Part of a small language model's weights.
Size: 10 layers, MLP 896 xIELU, vocabulary 4096, 8.07M parameters.
Training: a variant of Adam for these matrices, 422M tokens, 6446 steps.
Each number is 500 + 25 x the weight over its row's rms, rounded and kept within 0 to 999. Layers, rows and columns count from 0. Numbers have three digits each. The size before them is the row's rms in percent of the matrix's.

# down: layer 2 MLP down (transposed), 896x224, rms 0.0944, rows 46-68, columns 112-167
# up: layer 2 MLP up, 896x224, rms 0.105, rows 47-68, columns 112-167
down46 096:528495505498523487485488485470541495491497579498494489476513504513508552470486528502495461508505488489528505509474517492538453493519480488540499516503514516541507526523
up47 095:439479490496499495474449496506494528517546500496504549484520496486505510453502507492483506469505520498509466509530513478499532502545449512516492482464509540542534502475
down47 098:475501532509483505475480530482462560518515504489447495521512469441502504517450534530507521522519501516515493515524518479541484489518470513503517502518527502497500497465
up48 100:490482476448531551488540508477481481489560550470536502534482535466518460514510484562522507493528486464470536501513516498519527503472459508469529486522557507521525536495
down48 104:487498516482526532488522468490500473489502530473478476460485505495568519509474502523513562462477497521525486464474492487492433479507516542507550466505533515492515510484
up49 108:506502466516472468519503498516505507504503526506507489497517492557522496496504502528520518495471479502502478452474502490518493492495448461451486477526538488487525526515
down49 110:502519553511540480535508582450522501481539514519516525512483529479465477540477490506535537500491506520529509527489510484508486511515474485504529463504516469534507510470
up50 104:521535464537551490453477501465505495519515479471486500492519519453537495532460488524438502517502545497518510494529541508473479499486471486518556542499491505529462476513
down50 100:496527525460503542499498504494482473463499474512521477463505469477502483499502487489513524478490529488483468514464519527497510523532516530411468506508507474509504518505
up51 092:444474485443510514497488607507519495485492495523501496493485488495511496511491485513493546452523515495523483476540535476541481477441462483486511468493510490525519531475
down51 091:508509500482505486541527432498472518505543502504482524519521503499469495529512505490510477545491533504499515500491479526478505518492525461517504469558478488428515515481
up52 095:458493478501474514518504484469493473509495450504484467530500516549471471532513481507511477486519514534526506460531542460484481465520506543499498460516494547533497503467
down52 099:508535484505510506534488488460491514520489509537511501473507481488519501502476515487499498531535464479521547464499514517538477501530481497456522500501503522468493486526
up53 095:542502470461501504521501486497559502524499532509510514516506464520522496497454508559480464500488549484505549511517493455521483494498488500505478516483515497504541533469
down53 100:519481491490489495496507548512512505489468529483479488470499489467545493483497494489497485543525524518462509482489498531486450500518511500509525501502467493522492451491
up54 103:502501480506490553537478504507489524543533447485505472470474472499512520472468482490505499552537456478575496475521536525520498506491498493456528492488512468454513486504
down54 102:498488483489491471545520489514499513503482505485477496537492450504501498515493474502496488507525507519508503528499495517515530478512531505494514481482517488495479450507
up55 099:487517517542530501514535523479535455499499507481511509462462466512488537537450456499504499502524501439491482492515462502487498468490485530509517522549536519548499473532
down55 102:490491517447474493502505529498493531482528498498456511484472482488486453535509515504484519512479494527505496502527502525509537489510485499514488521501455479487497540475
up56 107:498523475514544516494493518552536484541500450514527526500509527491512501521481537478488476511506526467451473516501500517511516529476498475517514485504498482532504514491
down56 103:496493477485525480525539511515507438519502489478518509496516495474477500490522485545525478513519485535494557527483457474486494473491504539486506518538442493463517525502
up57 101:499495446465461487482530527506506449518492465505511493540552492498509524481516479511479534486566512504466468554527506521520507482510467506499510513485507527454485539503
down57 102:499551473498490499485495486505454494459557457500516497476504494495503546481475512487535524551504466519488473458489480500477494484525439463470485493517515513468462529459
up58 100:527492489524530477526511508488552487519521518466504511507501559507527518511468496516480508502508483530525505520498502490472482503516504585457501542461509464541456532485
down58 097:520494512520517482538492522497491482430515461495487478513567511535499470502492442528481470562504496491484500504510506526474539555530489504543495459496519515534486480492
up59 099:498492474475555550479499537515516519510531486464500481469490523500511517516509540562441494490490503520490518515491528493454490557503511494483489512492494467521511463503
down59 097:480475487513458529520524512521455527508507464533492479506510507523458514487478484519539510476504539484494521489472515468504516498477531542530532460536495546463537494518
up60 096:489505504453535524501454505461492513522504471495507537530506504508480484500483474520475513507468529535481471539529495510519505520539491532455526539499511449445494525483
down60 099:534455503515485493493489497518534495459475489442465514504511491517488477510481539483550515449474456540517549488514508490487484482489512466496481509511518449482496483510
up61 097:522461473505529512532485551505472493524493543540501459476527475472503485447485468513511487513495513495499542502524557471550493475507538499522496525518513508420538477534
down61 097:522511487504514484497477534502506506492500483489545502535495507503467510488524544497481480488535486496520501515520455469522503479483463523528485527490505488533502541510
up62 097:516503495526523566498509508502495501529492499545490511508518491494528483477497508507499482495526460502499536509472517517488518523462511501504493499507533535509494534474
down62 097:486521570499519497468495457439531507486550522490479522513472528474469517513484525435480508459495456508474519482467514521499493506494466497500521494480540502481552478536
up63 099:485543515487499471512486526519479450521534528459509477531516459483462482476514547476549462521508463500493443456479553497510494533507458519479509487514535528513504465511
down63 099:430524473501506506492524517518483512446490507467534531475528524451497510488507465512494480480510534521500576502505488494521536458509502495486470491528553453484513490471
up64 097:523474515491509528470494470523493573491505500511495513569512473477508476493506509501452506423549509472505528490524507467477526480513478454482500498530525526506488517474
down64 096:510503498542485522476494466481522540504503470496478486495454489500525500468530489509501481491528510487473509492479514481521474506524480455504504477510482520504488501498
up65 099:491488499471528549511433512506522492529531495484490506482539485493501470537528543517477508508484488483500474525503482497491445514494489528484534534521538483457502509467
down65 103:517489538515499520476518562496526475489492511542508514512516527473497507502479517498459530498485478489505482533485521517438508479500472527473445500499532529480559483530
up66 098:523476490524531502489493546514480472504484526547513503490461482512481480495491446521523498490531488476464486524500529477530472496459475507474507561494523509542526470494
down66 095:495521490529489520522495471496438447485465514531483507516460511496491488467517495456503491497517504516499519465529496516489449508504528481504500535489490507495488497464
up67 096:546497485469498548514485478560523489512536510525480486459485534502507453504530479451525491511535453475472493508472491496507507494468483459540536530492489475479483563510
down67 094:501485527469460498488471442516530510561509529509479538516472534526463487478504500417489473524516469500513537448510493488499502475492453468545471498500501503501480516519
up68 102:501466492495507468479495506536553497528506495491530499518483536441528483478518509490484478517486495515469492525526497506497481518537471503482506504496492486528499553465
down68 103:494506482456507475496475521503487527461468507483511465522526476501505515549489564517486480529538503491502491527570495516464489530470504504470503500488457503512521519520